python train.py --num_hidden_layers=15 --hidden_size=640 --num_attention_heads=10 --num_key_value_heads=10 --head_dim=64 --intermediate_size=2560 --vocab_size=32000 --hidden_act="gelu" --norm="layernorm" --norm_place="pre" --norm_eps=1e-06 --positions="rope" --rope_theta=10000.0 --rope_fraction=0.25 --qk_norm=false --attn_scale=0.125 --bias="all" --tie_word_embeddings=false --parallel_block=true --init="uniform" --init_std_qkv=0.0177 --init_std_o=0.0177 --init_std_up=0.0177 --init_std_down=0.0 --optimizer="soap_variant" --learning_rate=0.00326 --lr_mult_qkv=0.5 --beta1=0.95 --beta2=0.95 --lr_head=0.0141 --max_grad_norm=1.0 --warmup_steps=200 --schedule="cos" --final_lr_fraction=0.0 --batch_tokens=262144 --max_seq_len=512 --doc_mask=true --train_tokens=753700000 --max_steps=2876 --dataset="wikipedia_en"
Each number is 128 + 32 x the weight over its row's rms, rounded and kept within 0 to 255. Layers, rows and columns count from 0. The size above them is the row's rms in percent of the matrix's.

# layer 11 MLP down (transposed), 2560x640, rms 0.0687, rows 2417-2438, columns 160-319
size [104 109  98 100  96 101 105 102  96  93 101  96  97  97  92  99 103  99 100  96 104  96]
[[145 148 114  85 146 150 151 144 162 137 118  78 112 100 128 127  93 136 105 131  65 106  99 100 132 164 163  97  89 105  85 159 129 123 188 104 110 162 126 143 118 148 198 158 101 163 189 116 129 126 166 139 115 107 121  72  70 188 150 136 153 123 150 157 157 143 150  64 124 101  85  79 142 140 221  89 109  84 127  67  67 144  93 198 155 149 124 172 148 131 147 174 171 113 158 116 139 136  60 147 149 144  71 115 119 177 117 112 197 126  70 174  67 109 172 136 127 129 174  61 137 136  99  76 181 140  77 110 125  94 148 128 130 124 137  85  55  92 153 107 133 146 167 125 157 173 145 137  94 150 126  89  69 104 149 119 135 121  93 116]
 [136 138 107  88  94  81 194 113 105 144 120 176 129 176 104  87 132 147 140 123 145 103 121 102 119 150 146 153 126 143 139 164 133 115 109 159 161  76 145 112  83 113 173  79 137 134 100 151 130 147 168  99 110  75  87 124 154 158 100  75 145 110 115 100 113 122 195 147 106 172 135 114 180 109 138 180  83 158  68 173 140 141 131 173 108  70 151 134 155 154  89 143 142 130  97 129 126  61 149 125 165 110 144 115 103 109 172  78 131 164 121 141 124 101 175 113 152 124 114 139 168  85 204 114 105 104  80  86  92 144 165 136 168 121 109 120 117 102  70 157 158  82 131  65 137 164 161  82 162 128 156 106 119 105 120 130 134 112 143  81]
 [131  70 177 164 137 100  87 134  58 184 148 220 141 123  93 138 164  97  75 170  80 121 153 198  56 109 160 159 104 105 103 123  88 101 128 120 107  80 118 130 130 176 138 124 111 106 168 147 187 177 152 103  93 127 115 124 153 142  96 179  99 191 124 114 136 177 152 185  99 141 134 122 191 134 138 164 141 182 121 134 157 119 106 137 108 153 144  82 173 130 125 143 146  73 111 155 111 135 104 105 185 130 105 114 125  81 100  92 129 156 121 129 139 208 157  93 159 104 111  90 119 163 205 175  76 101 106 108 136 140 152 130 140 112 176 117 143 134  67 137 115 145 171  99 129 171 173 173  85  61 103 122 140 130 110 160 130 157 132  95]
 [114 116 130 101  92  75  96 124 177  55 128 184 165  78  79 154 170  95 121 133 172 160 137 127 153  96 120 109 117 140 132 109 155  94 166 104  72  92 162 113 185 162 148  81 143  94 111 155 119 153  90 124 126  81 111 137 106 149 126 140 137 110 127  80  97 127  55 134 124 143 116 144 115  96 206 111  98 118 120 133 143 103  70 175 124 117 107  88 103 167 114 138 123 120  77 117 143 134 133  71 159 141  84  61  99  88 121  82 130 130 141 137 127 146 134  45 132 114 123 152 115 149 107 153  96 158 108 119  59  94 144 143 113 149 126 123  82  90 128 114  81 104 144 150 143 143 110 106 197 166  83 131  20 113 176  58 177 110 107 181]
 [101 185  65 118 127 141 140  93 167 103  69  87 114 180 148 172 122  90 147 117 185 109 151 146 117 107 115 142 114 137 112 136  82  69 164 146 114 184 110 135 146 126 130 118 173 137 139 167  98 120 163 154 175 104 176  83 183  72 116  94 120 118 149 142 121 157 144 113 150 158 111 105 161 131 173 120 103  91 100  61 229 155 100 123 147  73 111 156 136 118 120 141  96 139 101 108 161 159 116 118 144 130 118  95 146 125 173 152 200 134 129 140 127 196 136 167  89  96 164  91 122 162 140 148 114 145 143 171 133 166 121 147 128  96 174 147 175 160 115  20 173 156 172 151 130 102 164 114 174  85 140 152  84 137 153 180 178 176 116 170]
 [152 115 117 106  85 158 125 138 176 179 101  81 168 119 146 153 107 151 151 144 103 145  87 119 145 113 130  62 131 118 160 180  95 122  67  82 115 103  77 166 168  80 105 101 132 153 145 102 105  56  54 129 113 145 136 143 128 117 141 105 176 142 144 167 161 137 163  72  86  91  56 141 113  88 117 108 157 119 100 110 157 144 122 168 109  88 134 110 134 107  88 143 151  88 103 172 162 111 162 141 130 109 146 115 130 112 158 122 146 136 175 189 153 109 157 135 152 113 106 100 111 138 135 140  71 158 166 119 133  85 108 124 105 177 149 154 196 137  72 156 142 154 134  84 123 164 136  98 158 156 180 128   2 115 141 103  97 134 152  89]
 [178 137 182 179  89 130  78 153 135  80  50 129 122  77 131 122 108 145 152  90  52  76 133 178 127 135  78 140 108 128 157  88 107 121 134 111  75 101 143 134 118 136 161 135 123 149  99  92 104 155  96 104  73 145 174 160  78 157 136 128 141 131 122  36 176 109 170 123 116 176 160 174 166 136 123 178 117 145 184 102 140 158 142 149 124 176  57  91 111 124  97 164  64  89 174 114 138  97  65 126 123 154 132 107 110 151  58 148  88 147 134 136 130  91  83 130  68 102 153 131 115  96 134 100  65 165  89 181  71  64 110 125 108  87 117  71  89 131 124 102 115 166 150  99 151 137  80 123 118 151 106 146 162  99  85  96  94  88 166 133]
 [109  95 133 143 119 111  99 128 152 169  98 110 139 116 156 118 131 121 102 144  90  75 146 139 135 187 138  97 123 144 162 124 139 142 156 123  93 153 110 125 134 162 169  69 151 105 159 146 120 133 153 104 153  99  90 167 112  75 169 138 113 133 129 139 113 115  83 106 176 157 111 130 120 120 171 149 145 175 169  83 157 141 149  86 164 129 170 136 161 171 170  97 120 136 167 153  88 113 201 177 109 170 122 155 118  81  89 116 123 162  99 136  96 173 146 131 110 116 161 130 120  65 176 171 194 133  92  82 132 134 141  90 135 114  88 157 155  83  78 128 152 145  80 136 128 131 170 160 145 138 168 103  72 112 132  30 179 132  98 115]
 [123 149  99 145 150 129 127 106 139 113  39 108  98 128 110  95 120 141 114 114 126 129  88 120 153 108 101 126 152  53 120 133 167 151 135 122 111 127 102 100  87 177 157  82 108 125 127 107 140 125 125 163 147 108 150 108 135 193 154 113 123  86 104 144 124 130  75  79  73 109  90 144 138 130 138 134  92 111 162 152 115 117 174 130 111 123 100 117 141 142  97 173 192 143 109 114 105 151 180 172 100 148 180  83 176 127 212  77 120 171 115  80 137 113 159  84 105  95 146 147 154 228 164 109 169 111 168 147  68 142 129 145 144  88 168 103 110 144 162 127  82  99  71 131 123 102 106  76 166 124 124 114 143 115 115 158 167 168 121 155]
 [106  75 138 183 105 135 101 159 102 185 155 128  93  90 141 136 111 127 130 138 108  95 140 118  85 124  83 123 123 153 177 129 113 179 155 118 121 124  96 200 159 111  72 118  57  91 101 123 168 133 151 131 168  77  74 120  49 157  82  95 140 197 205 143  78 111 144 156 131 165 128 151  10 114 151 136 126 152 167 118 109 134 135 137 144 111 165 133 119 133  91 120  82 116 100 123 143 166 154 170 129 100  73  97 147 126 137 138 150 222  72 101 197 132 124  95 157 133 161 112 124 132 152 123  56  72 147 113 126 158 126 107 161 160 167 137 127 124 137  91 121 175 125 155 182  89 121 106  88 130 132  85 104  90 109 141  94 130  75 157]
 [127 135 112  79 144 163  90 155 161 132 103 102 105 116 142 133  80 129  47 136 168  84  56 109  95 147  99  99  70 110 124  87 120 132 146 108  62  99 132 124 139 168 124 133  66 106 152 139 151 129 158 123 121 124 159 107  80 102  96 102 107 114 170 111  93  86 103 123 103 128 102 112 123 155 156 133 167 117 155 158 132 105 128 124 148 117 184 151  88 144 133 116 142 103 139 178 117 140  96  79 175 102 114 153 160 126 163 173 123 110 162 113 107 151 246 123 144 140 133 168 160 127 125  69 197 101  62  86 100 115  89 138 141 134 138 120 130 115 118 131  86 137  77 143 208 152  59 119  98 194 144  74 135  97 111  82 117 118  93 116]
 [110 115 185 110 113 122  96 123 155 163 162 121 109 117 107 155 179 137 150 197 179 179 148  93 125 129 138  69 160 167 150 170 125 140  92 121  82 141 102 169 165 129 142 143  90 159  87 214 110 191 120 121  99  29 100 126 112 186 115 129 111 119 144 159 131  84 122 133  89 117 112  90 116 135  83 162 157 169 131 107 119 148 147 206 113 115 160  73 157 172 113 159 118 143 138 181 179 162 139 187 144 180 149 121  86 170 150 123 132 106 136 155 118 101 170  95  96 109 140 142 168  65 111 102 106 144 118 183 121 128 128 169 153 118 118 181  83 121 123 131 159 126 114 146  99 143 146 140 113 140 117  81 129 117 124 163 157 106 180 142]
 [ 85 114 118 110 125 131 149 137 153 119 174 118 127 189 172 116 103 151 139 188  78 152 161 121 141 122 198 174 148 150  84 113 119 121  31 175  99  87 144 203  86 150 143 120 136 143 111 127 199 122 134  80 132 154 131 102 121 185 157 128 144  85 155 121 109 142 166 148 194 154 108 103 203  69 134 165 146 181 143  65  97 127 138 121 117 126  87 192 197 157 138 133  73 116 150 156 118 130 117 139 103 106 135 109 164 138 137 143 182 119 137 146  92 162 117  93 168 105 139  91 154 140 158  70 155 117 135 129 114 137 129 147 101 169  94 150 103 140 173  89 115 144 122 154 118 119 145 140 198 144 129 148  74  87 115 138 103  87 117 117]
 [ 97 149 100  61 177 130 182 138 209  88 153 107 126 134 152 115 165  91 123 102  97 132  70 130 142 101 153 108 121 138  63 132 166 129 125  61  83 101 129 160 106 145 175 180  67 148  87 121 117 113 175 150 125  74 103 125 192 153  98 150 113 142 123 115 145 138  55  91 169 143 130 113 101 120 181 118  88  71 199 103 106 127 156 154 132  66  88 116 134 140 208 133 113 111 114 114 131 192 145 180 157 114  95  68 161 163  92 135 101 132 168 167 105 144 119  69 139  97 126  75 103 105  95  92  76 134 146 100 149 113 113 103 132  89 149 120 147 101 108 102 125 147 139 165 148 121 132 177 125 186  99 117 155 155  96 146 100 119  92  70]
 [161 144 111  61  99 151 128 121 144 159 188 144 121 103  39 143 113 126  94  79 144 133  86 148 130 128 162 138 112 151 100 138 161 199 158 154 103  73  91  83 153  83 143 155  89 114  63 141 119 100 130 152 108  84 130 162 152 156 119 121 114 107  76 172 125 103  72 100 135 143 124  75 149 138 141 195 155  49 149 213 179 149  84 115 152 170 137  96  91 155  93 187 160 127  57  68 135 140 182 178 123 187 160 137  97 138 127  68 178 142 109 127 142 173 113 113 141  93 104 123 120 115 116 146 156 172 109  88  72 152 191 149 121 127 115 146 178 178 128 159 128 138  52 122 109  97 129 118 135 169 144 107  90 138 117  94 137  78 162 133]
 [162 161 123 135 185 146 106 182 164 108 156 126 146 118 181 138 132  75 135 105 127 204  96 125 134 111 143 144 184 122 128  74 130 150 153 129 169 129 145 133  84 135 176 117 109 133 179 154 164 168 114 128 187 161 135 118 105 108 108 121 143 160 178 169 154 125  57 165  58 169 104 152  95 127 150  56  67 129  87 113 129 156 127 157 147 165  99  56 117 165 143 144 137 169  86 168  77  97 105 123 157 156  89  68 120  95 173 157 122 110 148 113  59 139 137 138 146 178 135 127 125 120 153  82 147 109 179 117 110 144 133 118 153 162 149  93 130 193 147 122 129 177 146 153  98 186 172  85  98  91  49  91 129 151 132  99 138  80  95 170]
 [129 103 164  78 106  94 138 105 145 163 106 137 124 110 121 104  86 193 130 166 112 168 145 139  95 141 144 129  91 130 107  99 203 103 106 141  89  93 118  55  57 127  95 167 110 132 160 100 171  77 158 136 121 159  69 182 118 147 121 171 176 121  92  75  51 125 168 130 122 125 144 108 144 180 125 155 100 118 138 112 133 105 117 149 113  91  94 156  85 180 167 113 156  79 113 115 180  92 138 147 164 126  78  71  95 184 124 127 149 129  94 108 149 148 134 118  83 133 151 102 110 106 107  92 105 110 130  73 139 115 145 122 138  95 113 135 158 175 124 134  99 139 113 139 154 177  88  86  88 152 155 106  85 163 137 141 170 126 145 110]
 [151  82 134 194 114 148  78 137 115 129  84 174 107 143  95 156 130 144 139 113  99 116 203 104 106 144 118 107 147 140  66  98 107 144  85 118 191 179  84 120 162 112  97 169 152  82 134 142 164 159 100 136 119 158 132 114 153 173 152 127 130  92 122  91 124 137 142 102 112 168 140 102  92 132 236 164 116 100 128 181 155  75 139 141 115 203 120 115 144 186 151 125 145 100  71 193 177 165 151  85 155  97 100  88 164 156 151 156 145 202 115 166 179 169 129 109  84 129 125  98 135 130 102 125  66 154 142 128 139 133 164  92  84 146 132  96 120 151 170 190  77 136 140 132 120 149  98 141 175 139  95 108 151 129  86 101 128  98 125 155]
 [ 83 123 165 152 135  89 137 209 155  98 130 174 154  95 162 124 137 141 148 171 157 103 113 124  91  81 136 165 166 105  76 105  89  87 102 119 182 112 130  95 138 116 124  86  76 103 124 122 180  96  74 127 105 102 164 126 126 141 104 139  74 108 135 119 113 163 153 150 103  86  96 114  82 163 124 105 122 104  73 115  21 132  41 133 170 139 124 132 174 114 111 131 157 142 134 131 141 145 149 181 139 163 131 159 121 128 162  71 149  71 147  89 131 117 129 116 136  81 118 131 104 122 107 118 119 125 148  84  99 121 127 118 145 125  46 118 174 134 145 147  89 143 136  98 163 144 142  98 161 116 171  79  97 154  59 204  81 130 110 118]
 [183 164 152 135 149 116 196 128  97 194 124 132 162 108  63  80 184 112 113 115 128 125 183 154 116 175 126  79  82 163 144  74 142 180 176  91 139  87 167 149 125 159 135 171 172 136 179 164  87 114 135 142 149 170 131 155 152 163 101 147 171  88 174 145 114  90 122 138 128 141 108 138 150  92 163  92 161 153 153 184 122 170 154 151 150 154 104 134  94  98 193 128 142 176 160 192 199  85 139 151 137 164 128 128  68 100 101 143 136 121 156  91  55 151 126  62 140 172 165 180 152 113 135 197 112 122 101 162  84 133 145 147 156  71 117 161 134  97  60  99  95 138 159 108 122  74 160 138  98 176  82 138  95 128 113  53 170 142 125 162]
 [151 143 149 156  60 138 167 125 152 126 140 104 139 119  74 143 142 184 199 133 156 135 147 152  89 101 135 108 112 129 124 156 134 133 201 135 118 108 122 102  74 144  67 141 103 117 134 110 124 151  67 169 101 160 134  95  92 167 137 124 117  84 209 100 130 110 118 132 161 143 168 130 147 115 110 135  95 106 110 123 154 154 158 125  94  76 148  90 159  75 157 108 140 170 156 137 157 200 114 147 157 128 114 103 124 104  95  89 122 202 163 101 118 110 131 156 100  91 128 118 175 133 100  87 107 112 127 111 121 153  80 109 100 103  89 115 143 131 123 106  70  97 117 116 170 169 113 138 114 125 168 158  77 133 170  95 147 115 133 171]
 [ 57 112  75 106 110 127 137 115 150 125  73 115 131  90 131  73  61 109 123 113 103 115 120 170  90 154 142  89 192 125 140  94 129  69 149  76 145 111 144 156 111 116 137 104 163 132 110  82 124 102 104 183 136 112 155 114 153 139 186  91 171  90 141  79  83 118 153 154 147  92 154 156 115 115 146 196 137  97 115 180 203 117  88 114 131 173 171 159  94 154 161 185 111 168 110  79 108 150 186 160 158 137  89  82  61 158 165 113 182 153 115 100 192  94 135  87 122 114  98 121 134 154 140  91 191  96 127  87 128 120 131 185 160 155 133 125 108  91 135 141 150 102 138 112 118  85  96  81 144 123 127 140  85 117 164  78 106 121  84 142]]
# layer 11 MLP up, 2560x640, rms 0.0638, rows 2418-2438, columns 160-319
size [ 93  96  98 109 101 107  99 101  88 101  94  97  93  97  99 104  99  99  97 102  99]
[[158 139 161 147  47 123  64 125 157 107  97 147 123 128 124  95 133 151 137 164  89 137 144 159  86 194 168 109 181 143 152 148 138 119  89  80 118  93 125 125 130 108 149 130  79 154  91 143  87 158 116 146 153 126 143  95 109 132  82  95  95  84 117 156 123  77 157  99 119 130 127 122 232 131  95 106 127 123  78 112 133 104 117 135  74 110 108 125 143  95 116  99 151 167 148  70 103  93 178 135  99 168 145 200 166 140 153 104 129 133 133 102 103 164 159 173 157 176 106 118 168 159 155 140 156 134 101  85  64  99 102 130  82 109 145 131 112 160  52 115 107 137 162  90 130 170 175  79  68  89 159 185  86 123 133 155  96 113 120 105]
 [187  94  70 117 163  99 155 121 183 126 178 129 101 118 113 145 118 146 102 120 142 155 117  71 126 115 166 143 108 101 117 212 161 167 142 163 156 161 205 102  80 113  76 146 147 117 152  82 169  93  98 170 183 146 105 146  95 134 182  37 124  55 116 100 185 147 117 104 177 157  82  96  37 143 127  75  97 105 114 120 138 114 158 191 105 105  95 115 120  73 131 189 108 122 177  97 168 113 121  88 140 127 191 187 146 143 124 111 118 115 114 143 168 124 139  60  96 110  77 146 124 129 134  90 127 187 125 137 184 176 125 152 113 159 106 138 152 114 167 151 156  84 145 165 120 103 143 133 161 116 175 117 160 149 147 153 166 115 129 156]
 [109 116 109 126 118 125  77  87 124  89 149  67  95 137 105 134 129 182 130 133 132 156 108 123 132 124 150 138 142 135  85 139 151 139 106 151 163 103  73 126 190 164 119  76 145 144 158 116 186 167 140 160 126 148 137 177  82 133 131 164 151 178 124  97 144 129 136  99 120 114 115 174 153 175  94 145  87 105 142 164 102  86 146 114 149 122 105 131 140 133 152  79 101 159 154 135 119 127 110 120 111 181 141 138 160 150 165  86  96 129 156 110 150 153 107 113 140 107 133 155 135 155 133 130  97  92  89 183 142 116 105  92 115 151  86 185  91  99 109 129 128  66 148 174 155 153 138 119 141  83 155 141 117 131 128  66 128 110 104  91]
 [ 80  85 110 201 145 137 125  94 147  99 131  95 120  69 132 150  77 104 123 147  80 145  96  88 111 210 128 142 105 113  80 159  87 122 189 106 157 112  78 131 111 112 103  88 104  39  95 105 108  72  74  99  93 147 159  94  92 155  83 127 130 143  88 162 115 103 132 136 118 132 126 159  94 155 152 140 120 111 116 123 151 104 187  79 119 121 132 117 124 136 133  86 130 140 174 104 106 121  90 149 108 126 143 179  90 108 115  82 119 108 127 128  96 101  91 120 141 135 157  83  73  91 105 145 121  79 167 124 133 112 149  81 132 183 111  69 112 114 116 151 184 129 161 127 144 154  78 165 140 129 145  75 106 101 164 148  56 102 117  83]
 [ 75 137 132  75 177 181 133 155 134 115 110 112 101 173 142 158 101 127 129 108 157 162 136 110 156 124 113 123  98 137 124 168 147 170 106 118  84 106 145  99  53  93 115 166 149 116 102 138  98  76 152 179 105 145 144 133 120  85 115 158  96 122 133 149 132 104 131 118 153 105  65 131 137 149 111 173 176 117 152 214 120 138  25 159 117 135 114 112 116 127 159 174 136  92  95 129 117 129 189 114 148 133 133 100 133 149  87  83  98 110 148 199 128  77 113  77 156  71 141 123 159 131  76 156  82 114 106  45 109 101 129 159  99 138 128 154 142 148 182 187  93 107  85 120 134  81 151  98 156 144 115  90 160 103 140 100 155 101 115 132]
 [102 118 129  85 131  56 118 154  99  86 122 107 119 137 130 145  79 129 136 198 161 122  98 152 177 100  67 111 132 110 139 162 163 100 109 145 225 120 110  72 149  92 144  83  75 162  82 131 113 161 138 117  91 183 136  88 111 108 119 100 162 148 125 119 108  99 118 125 100 110 138 108 129 108 120  72 122 124 123 148 106 165 138 117  80 173  92 103 121 106 110 143 130 170 185 123 169 139 167 134  99 161 136 121 158 132 122 126 169  74 197 130 128 200 109 151 122 129 140  88  91 125 129 170 162 157 169 114 103 155 106  99 115 117 174  84 165  94 145 114 114 151 111 133 143 141 107 107  80  82 165 167 140 147 112 124 198 134 143 100]
 [ 95 151 130 166 121  87 119 115 139 132 194 128  71 138 153  72 126 197 171 185 160 110  94 161 158 139  86 166 100 114  63 156 157 184 117 137 179 113 110 222 116 140 162 114 143 126 124  84 176 122 142 161 130 147 142  93  91  99 125 122 110 127 105  65  98 140 189  91  89 115 113  97 157 159 111 131 144 110 171 151 150 151 137 141 161 149 124 144 144 125 175 109 106 113 158 141  62 136 125 170 139 163 186 113 141 140 126  89  99 104 105 184 117 130 123 109 130 114 183 136 119 129 137 125 108  43 129 121 106 126 116 103 144 116 120 134 117  66  88 150 181  81  81  82 144 103 167 175 141 151 129 129 151  77  90  95 129 177 124 195]
 [109 107  42 186 144 119 123  96 139 105 112  99 108 121 139 136  93 150  89 142 124 169 146 110 133 105 148 159 103 125  71 121 161 186 152 151 125 166 190 117 148 155 196 140 187 129 103 147 116 192  95 129 109 178 113  94 127 147  76 164 100  91 109 106 106 134 134 113 106 142 132 172 179 118 152 109 130 132 171  75 156 108  78  97 122  73 104 209 151 137 113 174 190 158 121 171 140 156 116 168 168 104 181 163 132  87 129 196 160 163  70 175 101 120  95 150 120 164 125 183 134 143 135 149 135 113 133 117 147 101 115 101  50  79  99 142  81 112 173 112 154  91 134 119  64 195 126 120 124  99 110 141 131 172 117 165 156 162 143 162]
 [126 171 142  35 136 149 160 108 143 169 147 156 155  83 177 190 117 150 101 135 141 130 211 158  95 104 146  91 147 114 110 118 144 153  46 143 120 109 181 162 176 108 107 179 127 118 112 143 134 140 106 153 161 131 127 143 144 134 129 102 147 180 131 185 111 156 101  85 139 158 103 165 182 130 147 122  49  91 127  97 108 187 128 136 110 124 122 117 102 108 167  74  71 162  88 166 175 111 150 208 132 103 127 141  68 110 116 174 127 111  93 150 176 125 145 171  63  94 129 166 202 114  42 182 153 171 115 161 156 148  60 145 169 140 103 146 136 172  78 128 111 136 117 148 148  70  54 139 158  69 111 100 131 123  95 116 130  73 108  83]
 [ 75 168 119 127  96 152 128 160 162  94 107 137 126 131 176 189 130  80  98 206 127  61 143 131 143 133 166 118 140 149 123 120 117 106 130 158 113 126 106 101 180 165 151 148 130 171  98 115 166 144 170 115 149 100 178 129  85 130 135 151 102  94  73 141 158  86 133 106 154 166 165 143  91 136 132  97 128 203 116  79 105 136 154 182  55 133 160 105  45 104 197 112  43 135  77 107 155  96 134 137 114 126  59 109 104 170 164 140 151 114 158 148 125 162 116 140 137 100 183 100 147 177 151 174  96 136 110 179 133 150 121 134 126 102  96  94  81  97 146 166 140 148  73 161 134 154 135 154  95 137 131  80 109 156 100  80 148 121 178 154]
 [ 97 105 155  96 178  93 140 130 111 158  99 116 158 126 155 109 130 113  86 105 115 106 138 148 139  89 109 186 100 146 103 124 153  99 139 179 150  97 123  72 104 140 186 112 148  83 128  77 146 122 137 175 112 133  62 102 139 166 161 130 139 166 173 120 155 153 112 165 153 165  88 124 155 174 135 119 109  61 136 121 138  71  77   0  87 157 113 220  88 103 151  85  82 126 118  89 127 106 190 110 112  53 122 162 128 107  77  95  99 143  93  83 130 138  70  91 152 173 153 117 138 138 110 118 155 100  92 145 120  90 119 101 154  94 165 118 102 104 116 124  86 124 169 133 114  79  97 133 111 126 134 119 116 120 102 127 105 143 131  49]
 [119 117 131 114 157  71 161 120 121 118 143  84 145  50 150 152 176  97  64  88 125 134 152 104 153  87 110 135  67 149 124 117  86 132 136 118 123 122 178 144 144  96 150 120 103 126 164 134 176  67 136 124 101 111 101 128  85 169 128 183 154 167 165 145 129 125 177 132 228 162 146 174 192 124 145 126 131 126 128 114 126 138 188  91 101 119 121 102 149 129 138 137 114 128 105  87 144 184 113 108  68 205 177 109  73 131 164 127 120  66 154 144 158 181 126  98 129 136 140 121 101 137 136  33 178 162 131 107 151 105 129 145 165  89 140  87 161 159 111 179 138  95 131 150 146 140  53 122  75 150 171 142 147 161 115 125 135 107 145  61]
 [ 89 177 143  77  88 134  73 148 123 149 138 144 148  89 136 133  53  91  85  60  90 123 158  73 127 124 145 152 153  98 121 197 114 147 132 157 117 193 130  97 177 145  88 153 107 199 183  77 169  69 117  77  82  82 132 109 144 116 108 208  79  58 114 183 130 133 103 134 108 113 115 147 106 156 100 141 177 197 127 119 119 127 149  66  78 160 170 151 142 149 132 170 195 116 128 151 156  82  85 113 171 100 167 192 140 157 104 136 111  94 121 100 141  97 112  89  74  70 188 140 159 171 161 117 127 159  99 149  87 110 101 122 127 128 141 130 113 105 111  94 116 130 145 176 104 121 144  53 177 144 116 109 111 139 160 154 103  81 157 172]
 [ 92 114 128 154  70 156 121 109 150 113 201 146 152  71 113 116 142 123 174 129  71 141  98 117 176 178 159 117  89 132 122 117 101 181 143 130 157  98 142  86 159  96  77 155  94 139 100  53 180 123  60  88 100  91 115  84 164 148 136 144  95 138 143 163 115 151 139 158 155 155 127  76 153  99 138 136 142 158 182 126 177 166 148 126 111 117 136 204 168 136 181 110  91 139  99 124 130 123 145 131 164 228 164  77  83  82  97 162 164 121 151 144 142 112  94 140 136  67  75 171 106 115 107 130 110 127 188 169 147 192 125 122 103 144 103 178 173 130 105 139 189 159  94 153 145 113 204 129 216 117 166 111 149  91 136 103 107 125 224  82]
 [131  77 127 116 173 126 125  98 103 152  93 165 181 161 159 165 158 174 118 136 153 155 146 109  75 149 123 131 100 106 238 149 167  77 135 122 166 169 114 169 171 113 166 170 180 187 114 139  90 108 184 130 170 116  98 152 167 134 151 146  61  68  82 115  78 112 126 109  98 139 166  89 140 144 147 150 138 157 120 121 110 154 124 103 132 102 125 165 123 137 126 122  95 188 213 106 103 120 154 133  95 163 139 113 101 117  61 118 186 133 150 135 155 117  60  28  72 126  60 127 130 110  99 109  44 149 107  99 168 140 167 175 142 136 144 162 125 208 138 136 129 120 142 148 124 104 185  74  90 197 100 101  27  82 193 140  87 172 176 128]
 [172 123 102  86 156 100 127 157 111 114 143 101 159 153 116 136 138 162 140 148 160 181 137 146  54 129 124 178 159 143 118 108 112 182 132 105 113 131 128  44 110 158 125 177 145 223 193 128 122  91 142 153 118 136 117 168 141 114 164 104 132 155 138 159 127 110  97 174 171 106  79 157 121  91 183 168 149 130   5 150 134 129 129  95 104 112 180 142 116 158 111 139 183  96 139 144 144 127 109 163  90 135 180 157 127 137 141  40 101 174 184  76  98 134 116 130 114 146 193 118 134 173  62 198 155 102 100 152 149 141 163 130 137 148 148  98 192 192  99  93 151 157 154 185 172 117 163 129 113  40 146 145 133 131 122 129  67 142 164 148]
 [145  99 166 105 130 178 111  56 117 113 117  77  74 182 159 189 139 209 162 125 153 141 160 148 184 155 110 142 103 153 159  85 158 137 121 178 129 117 142 128 154 103 218 105 116 117 128 136 137 172 103 192 115 123 106 162 161 173 122 163 104 146 142 121 142  85 123 136 134 185 147 112 119 174 168 125 142 121 107 173  87 121 169 145 120 189  95 116 153 149  76 163 213  98 177 102  78 188 134 152  65 135 152 117  97 132 120 110 106 100 111 127 163 169 153 115 126 153 169 176 172 123  96 163 146 151 155  63 157 156 129 110 128 131 144 151  90 121 103 117  97 154 126 161  99 124 139 138  72  79  93 106 111 147 103 142  92 116 125 141]
 [ 89  93 107 126  83 152 139 119 206 128 132 140 168 117 150  96  66 130  94 181  99 212 208  84 115 116 152 101 130 156 114 105 130 116 188 104 173  94 191  97 125 126 110 111 124 142 161 123 119 178 151 177 115 142  76 112 175 126  91 108 149 100 138  81 136 129 172 118  83 145 144 136 165 219 135  93  71  92 158 127 109 126 105 154  76 142  96  99 103 121 100 108 107 170 141 149 117 115 118  60 134 110  99 105 149 164 117 160 118 139 188 108 119 150 164 171 173 132  83 138  90 163 111 150 110 214 120 147 122 132 223 120 129  95 160 108  93 145 173 133 146 103 170  64 224  75  88 210 164 151 131 139 157 126 109 175 127  67 136 134]
 [122 117 118 123 133 170 103 125 112 135 205 187 146 167 162 150 118 149 124 100 100 214 142  99 142 144 134 147 121 200 153 165 122 164 139 169 127  58 135 160 148  55 124 160 203 145 121 109 152 113 142  85 106 104 106 132 127  86 116 129 152 124 160 110 127  99  83 101 172  75  91 145  91 155 114 130 152 133 141 110 174 135 112 131 103 167 134 123 100 106 190 118 130 135  84 192  91 113 137 119 104  82 141 155 198 152 148 168  76  67 152 102 166 160 165 137 164  84 142 122 111  92 134 148 134 117 124 116 132 134 191  72 119 143 124 102 128 139 123 121 144 137 111 134  96 144 112 144  62 181  99  81 159 132  94 138 130 103 146 118]
 [115 157 169 138  69 176 154 101 152 121  94 138 157 193 137  84 162 130 105  81  99 174 121 142 120 123 146 164 130 133 115 155 154 148 173 139 164 175 101 136  40 111 148 131 110  84  76 173  83 140 165 108 153 175  91 137 106  78 101 175 126 133 136  36  86 146  68 171 116  77 107 128 161  69  89 175 198 170 122 126  78 154  26  85  54 150 163 117 122  64 108  97 151 102 130 131 134 133 107  84 176 112 141 146 131  95 117 129 131 136 112 197 105 183 119 147 124 165 126 139 111 146 165  67  43 157  98 164 162 116 125 190 109 126  88 110 137 135 131  78 149 138 140  94 115 140  85 151 160 107 137  92 144 174 169 156 163 143 101 132]
 [ 85 148  91 107 117 207 189 144  94 142 130 172 158  95 142 135  97 149 156  83 155  73 167 191 125  92 107 170  89 115 180 173 127 147  85  83 100 100  72 106 151 144  93 154 166 148 164 141 141 104 146 100 102 147 180  91  57 104 188 122 138 130 156 109 160  82  99 125 105 127 188 142 153 138 125 121 155 140  93 154 125  93  75 105 103 110 148  90 135 171 146  93 133  81  91 127 107 150 141 126 118 143 161 138 115 171 122 144 145 158 170 140 162 165  98 103 134 154 142  82 139 122 125  84 115 138 112 168 110 157 165 125 163 202 132 101 127 123 173  91  23 120  84  83 145 147 142 181 165 131 115 120 151 159 116 112 132 148 190 105]]